config.yaml
n_layer: 10
head_dim: 32
activation: "tanh_gelu"
positions: "learned"
parallel_block: false
init_std_o: 0.0114
init_std_up: 0.051
init_std_down: 0.0057
grad_clip: 0.5
warmup_steps: 200
decay_shape: "linear"
steps: 3077
Each number is 500 + 25 x the weight over its row's rms, rounded and kept within 0 to 999. Layers, rows and columns count from 0. Numbers have three digits each. The size before them is the row's rms in percent of the matrix's.

# up: layer 5 MLP up, 256x64, rms 0.17, rows 56-139, columns 0-31
# down: layer 5 MLP down (transposed), 256x64, rms 0.162, rows 56-139, columns 0-31
up56 085:530541478489505547490513482498483495540512476487511478490499481499440493466469498465497512469541
down56 084:525508476528472473473483496521479503475507495521480483522480551482547541518503471448496517500470
up57 111:503507494494467487508476538573483481524490522501478484498508496490518476510529497514478552451500
down57 116:486528455473520495514492546529508485533478489505526491462517523519519485498541505485456471476515
up58 112:476529525519538520487472481498510516509497448473503502533498518521442497498523509505520504466505
down58 118:477526528491503541507485504499514527504455534490512498477512471533521504524512470493498466451539
up59 110:507480482531500502499466467519518491482515537484483508482522518538476518457473459501516479461503
down59 101:497512497491540518531566505474464504504542516473488440521533487466501506500527479496515509523493
up60 085:490489505454486497487519542500563496500518499530487496463507507493483488501514499502523524476472
down60 070:522478503538522504512517507512552487515480491506486519490439467504532493531479492509476509509459
up61 111:498536471505496506506484481525502493500459451541486518496485541532510495474515502571460512491477
down61 106:501503440513470453541480467520485472466524463519465498516460504489514504479539501480511490506476
up62 105:494460488548515500511504534493511536481545468476505478538500465505503498468486489491496578538503
down62 110:492506514492508556471472519491471512501484496498490516503497524482520472527497519547463489503519
up63 095:455497509466480503500527469534512509535449540471524480491497500512542454483495484500503526519529
down63 091:504516534522528455511480491464499565526483478519495479466497505489466493486447518486481489526480
up64 102:509486508477488518501465491461520501502531521480464548511484512456511476527485550512496527492515
down64 116:486510478455520488519529494468499477501497482499485496531487509502519490478473523527459513569505
up65 100:522490504508486477518526574540510503466524454492521486515529459469504538463461472497513476494510
down65 086:497504513476457490511469434471514531476483479499482487492471497486516460485527513491502514518476
up66 100:502502490525459488494478492484521453526504519495509511532471489457496515487477497485479504504505
down66 096:548508518576481533525466501496529474522523529499481477494542493466499470499511512530486493505475
up67 110:522507456492491520462514504508470477505466462515472494537525483512546478455498471488537490480471
down67 106:493525483450495483508487524491460521490521529483552521482521495518473532484517501491581514542519
up68 089:502511506488514505552521520526521563483506538524510513511523502483470459491489523504501519521507
down68 086:504482479504522515514503480534571518526488519528464503536516497500466509556507526518505476438536
up69 099:473517450473446493505493498529549458501475475530511487516469507501497515477522495526524491487485
down69 086:562484472500534528519485520511481514484484498512463502511497475466498481488496484481487503544472
up70 092:499452443460534513474444490503528482507514471494493472530505465485461528505495477504518496480486
down70 098:483528483528515514507484480456521511529496526488508517472522500533485515483443527496524491463504
up71 100:502482506517512468497498482502491511502452509545435525514501515528474482524467510478506503472508
down71 093:481521514515550444486479476495517471449507514478509542502505489521497484458488494503469495484497
up72 094:480511460474502502481487475508501475527509487489468541521496484511496479490472505519524538527511
down72 106:485500491498484484508477526473569531494471515500533515497502495499533525513495513526463524480430
up73 095:492528507478513501530485495503485507504488472524523501544513514538514537508507494499509534478536
down73 101:497507494494509484521548521521492508491506499480471507463495492506486553486482498458524492502510
up74 089:448518428499482484496466524535487496461481508497491515500538462481472466498492518529500516455490
down74 079:450485510424523477504483494466442508483495489504522499452520521526508513515486462476487492535509
up75 102:466460499425531501502519512505462492523479516518533499525478486506508472476503498516447511509508
down75 090:531532502507515502503503511466518477472521479498535509497523494507479483507496508512497519460494
up76 101:487541515549512511495503517535524484507497501493485474496521543486503490447490499530490510481499
down76 114:474492529488505463553507516496509485448518547493516507491507499482532549465504497463491496498490
up77 104:433514506507497492498486494463532499531511518518494518451504495454466521506523510516445493532493
down77 103:530563508541514484476490521546491507472529494476524474533507527503541515509488468504539508495485
up78 097:523502462545515552500500503499532527492496482501434557498491504488490490485475507480495503478513
down78 098:480496496506508547495506498508476515505473478520504505569515465529546513478505515508494504468511
up79 099:483521519534501539510488503509500463558495457500455511482467508518493501518486482467448545510483
down79 090:544476538480514521473502503482511464481475505477513459474510482548445480501478466472495482493510
up80 095:543533528459481516468458442541489515519516511535509530533524487533475519490530499523507519499503
down80 097:500506508530519474507519502511521478549467495431507487492493457501507493507523470464512508466507
up81 094:512494528526500506509510513475500542501494507483477519537502457494470534488483532468500484514496
down81 105:480468479546526528481474522526498522502479519523471513502502485469493481499469517485484464501516
up82 096:476479494467512490524479471535493512500519499554467530477490470517475533530506497485519491519457
down82 100:484555516479493475486558474459516454519501513514489468498482536503510482541519525499490477522517
up83 112:449514461456487487507519502503505476532528509465493494476556462496504506495458466506519474471493
down83 078:468449511513513506530484463486450478503466497549509510538469476493495482508467434477485517513448
up84 107:532503501485502489513505430530495511476523475482494506537503506492513467511480483489490514537497
down84 120:493513496508472535507505490521519504538506500482488516509561507510531495502508519537481495486487
up85 093:517494535483498521479550477490515522544512500534497522543477485535484471517510532560506446519493
down85 081:501462485515454547468482507518486527506477476470493530484463451542535504502481509505506500503511
up86 107:503541495520529501476520500483474557467473476563487512498527510501504490542539496547479526469467
down86 104:511498522449467480489479496480501516548464472512530473481484509504496433487549466537482527500512
up87 097:487449523509520467564481491495541539518525500476486487479517494466477509448448514491542497499535
down87 105:508454460528529501529480510512504544520505464517511503546470490517474525488485479492488480463468
up88 110:532520503457489517491476469501493532512547517497503521524491431507513514499530534516527491501494
down88 111:529516529517461530469501492438528465503497529495513525508484517502507485504510532510529514466508
up89 101:484528481524473516528475510536500509518513493506480545473526499569508519482482481481466491503490
down89 105:517522524500514483524496510479519487478538523505490464502514428510466509456520545491524522457512
up90 088:481496477488496518516523498548532450501526463513513534493558483515500514475522495469474513497508
down90 073:513466480532502470494505484509497499507466518486514484474480519493501505478467477465462478535478
up91 105:517464496463490519534480508544519486461476532516462505514482458515539527480523494472476498515486
down91 097:476558476494536494435492499507493482511498515494506513500511497488475490511512449498478496571475
up92 098:523500500483509536514464500542499477495509447478492499492468498501487518475473470548473526505542
down92 114:493476512510510490487521492523552484489478463465523476566497530486493479521520514494448538531492
up93 097:524506515532555511491496515462499516467533529489503485504476465485492490475521454521476521487481
down93 093:488512543526499507479535515489522529552475520510498476533526477491486474428513553498514473496500
up94 097:521497463456489513536512488529469496499439497491484484508474489486503505503510509534478499461521
down94 094:476505507534516470486517456486459507451492506503488490510517513484532522503510481512522498487522
up95 113:500496505476481510464474496471514522465533446565500548551490490513487487493502520521486484510472
down95 116:483531498519471514485493527469494494495504518506530512497500517502478450480484535542515513479533
up96 113:528514499513493496482492487522527514516519494520489551519508442478539493487518493545514488493512
down96 120:506445521473505498508522492533474509500518490528482522539506472545446504449496443435511502500491
up97 101:507500462452511505463496494504504508481511497482532476510512490479569465514499482485471499500460
down97 086:504473486534488554536489474491485565498491480522469560509483488527503502507460523515516526489519
up98 095:471506505516517514487476529483524507509512442498494491504500501501507501496450525490471555537500
down98 104:489537494504497522498567501532535507518440481500511517519469492477506492496551483509492484518530
up99 097:488513504462480463526466517527522495520484498463484490504587522486500503493517512524465548437503
down99 092:479496500496511459507491513445470509517480541527479548469537480497494534484507565491509482540492
up100 079:497465510459487495503464491501545504495502487505447446572522490476504470496466490473480472476509
down100 093:513476490547496514531473478539491499474514463500533508488439491501518532516513483492521552540531
up101 100:491527537496516466506474497523501503519522533480494500549516503472492513487492506512495517544488
down101 115:516525491532521448453501504500485482501520494522482500522504554449510455461482504500471486490519
up102 078:506491512481521478514530471505497474521530571510489506524487482482553500457516514492501503513533
down102 067:497463526559528506456501468519504532511439501487502508515472505502556465514464517454496500507495
up103 106:487491450464522486459485474529490528496494505480510462553461485492527521511480453504508529498487
down103 100:514536475466517462473491511501508475487527528492520473527531514497513462513528496478510515495511
up104 107:527490474534460509504495501529454441507511504451540504523503512454500477505507478508502521524502
down104 099:478510519477571434486486518487494518462483502515471507470484519538494513509520455454489495502513
up105 107:476541559491558525530509539496499512450515476515543461503463498482474513489490465486470492477509
down105 112:532521502526485514504547508499554491491517507468492507504500523529472483452442512508508501489517
up106 101:482483517524522495448473536522478558512475443516473506512511525464489475527472511507497510525490
down106 108:494506531527480497495514463466507490527503508520464516533458511532498514474481508528468507499525
up107 082:474489495478544454497483486516508503499484519452508515504482472475501497488490539457467521483495
down107 079:471513488556489547489433493516514524521454455548479473496505458502495547518513502478509546516479
up108 090:465555496489517494502486470504487556513499501497522526530537456457518506439481526541507473504523
down108 090:518506477502515477491495537469511523487467483472457464472518566526495493483510470489514511529460
up109 097:492528537498474459509533491482526483500523479476475459487488488505475473543496455469473456472514
down109 088:488510526511488502460486530503474521502490460514515518518519524470510488509518480513535503544495
up110 099:491512503493449535505498502496518475525505531486466516490506478482492553516451506547476491491525
down110 095:491465492531536522533525495502510507519488518487519434519507487484491451508507543489512501450486
up111 103:452499499494483486508480462456521505547522512511521539513499486511455473514468483493459493498469
down111 108:522504486494478455515453492458470496521511510496436505492522507430463543529480532452502494517505
up112 097:535490467460516515460445507533506494505502486528457533493468517513514525498454467486482533507492
down112 101:469467513453501506544479516503498549529526507500542465496502497489457488478475476510481487496495
up113 092:518531484511517545472503498530516479499473496476518535467487480515451507478485503516521537508500
down113 087:539560532503488527495448527525508480457474525489497489510446496485509484535507542502497537471511
up114 093:478508480542540521518515482511581461498479447491506514512498502457510510487499494508504530474490
down114 100:518504487496456529487502528469472519538494511509528432529501497503527502476530546504457477529496
up115 107:486492492517489524555472473526499534444488481475481507450518494513510502511476454526458522553489
down115 120:540510507496497532477455534508485510487492496461481481464505546492507545507467461527485537485493
up116 107:517449468503526517488447500531477492513505482510534481517469479484506507492477492527506487469490
down116 122:519518470512491500534524523515521484519455524494501479479479528539481480490555481477534557514508
up117 115:487500511505523488473512535502521548470510458496479502494494477475496499461481535494499496492478
down117 116:503471507480529504488501545497498557495490463520534539468465486512523487531514491468496470469508
up118 100:500481472514487553478486502538500525497549507534507511540485485506512491492459516473479490523458
down118 086:513476545458497466492512523498528487532484473487466501510477487519496545557503489514471510483505
up119 105:499463515510457493490510532512524490494543463546507567483485471507504537502502505503524453472510
down119 110:481508456480488479492507490543500503529532497510460481502476526512561494513500490441491500500501
up120 091:463515493494469454486546490495497464499520520482488523455513468433508486506482527543481541489488
down120 089:498477528500501479511488500506466521486507441482527494467479460507502526540500482498486453504497
up121 114:498533500466458532543491513491516499493490511492498487519527467501525472428497448526501559519501
down121 098:512503539512491496479497466507523504518460472494503547485469558505510486472496509481478495520559
up122 086:515548523482521492523478539473511487514506517524530495531519467478512486492520477530487481468505
down122 088:475446484507464486488528536525443479478457463470501510488512489487526467472543525471519469504458
up123 107:516468520485505512512498526526527472478488501481482512512466475504531500517532503489440486505471
down123 105:508505472517501499507495459462504491531501520515486489492495509472486474508505462530523508521509
up124 094:468496457546499502493502539557517516482452517502444529520490498525504504535525489487475502483505
down124 106:491518517508461482472506495537519490509559513526478527461457483485458451493526505464508478496510
up125 089:480436473575514528441499528538500506476483506501511511517497481517449505487480482510501499516527
down125 097:529451543487475487529517458506499499474513504512531500514506519515551524515495501487518478522461
up126 095:505501510516505474494522477528522482527502497487452532496507485493544529518546447472490479507493
down126 099:523493523559483536496489502539463498500518508498512517523484580513519492483511484533502491570504
up127 078:489522508486500546499536519493453493483543493490520513518506481455496539501464525496447470491552
down127 074:529500511492504516527480469440549528497507511536506479484516514474514470517542497505469499470488
up128 089:459492537515478521513473459513492477507506490527549503508481489482508462505499486550509458508482
down128 086:541474482480479499484480479498477488510494476457468487483502531532539545487471481480464472493516
up129 119:467542477501499522472507504532527457447488488517501503534478475506495497469524520523524500459519
down129 106:442481449487462490459453520531507479459510502475512519499502508472489503482508493506514462530496
up130 100:504462502499514533453463482462538479514576467529503528491529502482488493485465511516504515470485
down130 100:519489485470487510498510548519533481489524511500530513504553494511545464448513499497533480525484
up131 098:483485553534520471498504514509497519510514505513474548484556455498499481503535506501486541473501
down131 103:493528481504508515495482491471506519501505489512503528507495535503481512479473510483536518489493
up132 110:470498495498514484515493518538489510461521537517519547495495464506513525507518469535453501448498
down132 097:503485513495499518531513519495459471532516459466497496454492506444458496510498490538505524534512
up133 107:458483502519494489514509494495488493462535469520481534485528538475530482513484461498513544495506
down133 094:529496513464511534508483513473480520486510514515528494543523552512483495479502468476559543530538
up134 095:493507526518514467503519479492465474456478523488450539523478496528535437505501478538480525498476
down134 091:481522507517534531507490502491506552473445483514547513478511461494497503504512465552516512512493
up135 107:459458446481495519501487507485472534566528502496451504510496489470471467484473533507532496493502
down135 115:524502516442464508524519511532525525481485462482471490473503503555485479549555517464497500499555
up136 101:488490516534490502511492473463521528516428503498485558472523485446503516525516501515502500501518
down136 111:499557434505485520500442524518486479503503502497521494535494489522540541511519521520506497510491
up137 079:549488473510504491513479536535494490511447475477476509473508479540528488516461442475502502517455
down137 076:514516485509542490466495503467535506436500544485536516450488517502497533561489505490490530499518
up138 096:496541515458509477469514510511505498479503461510488517513467521435512481496464526504580536459485
down138 105:479459511539552500525508500501490492454472502530514512466482470504477512504553479506499512519494
up139 105:508520504503486513573492523516498524491509491498482482482558479545476516476497473489521525518485
down139 086:467477491517533547511475522499485515507522511555506524552499503522532465509506533515468462497487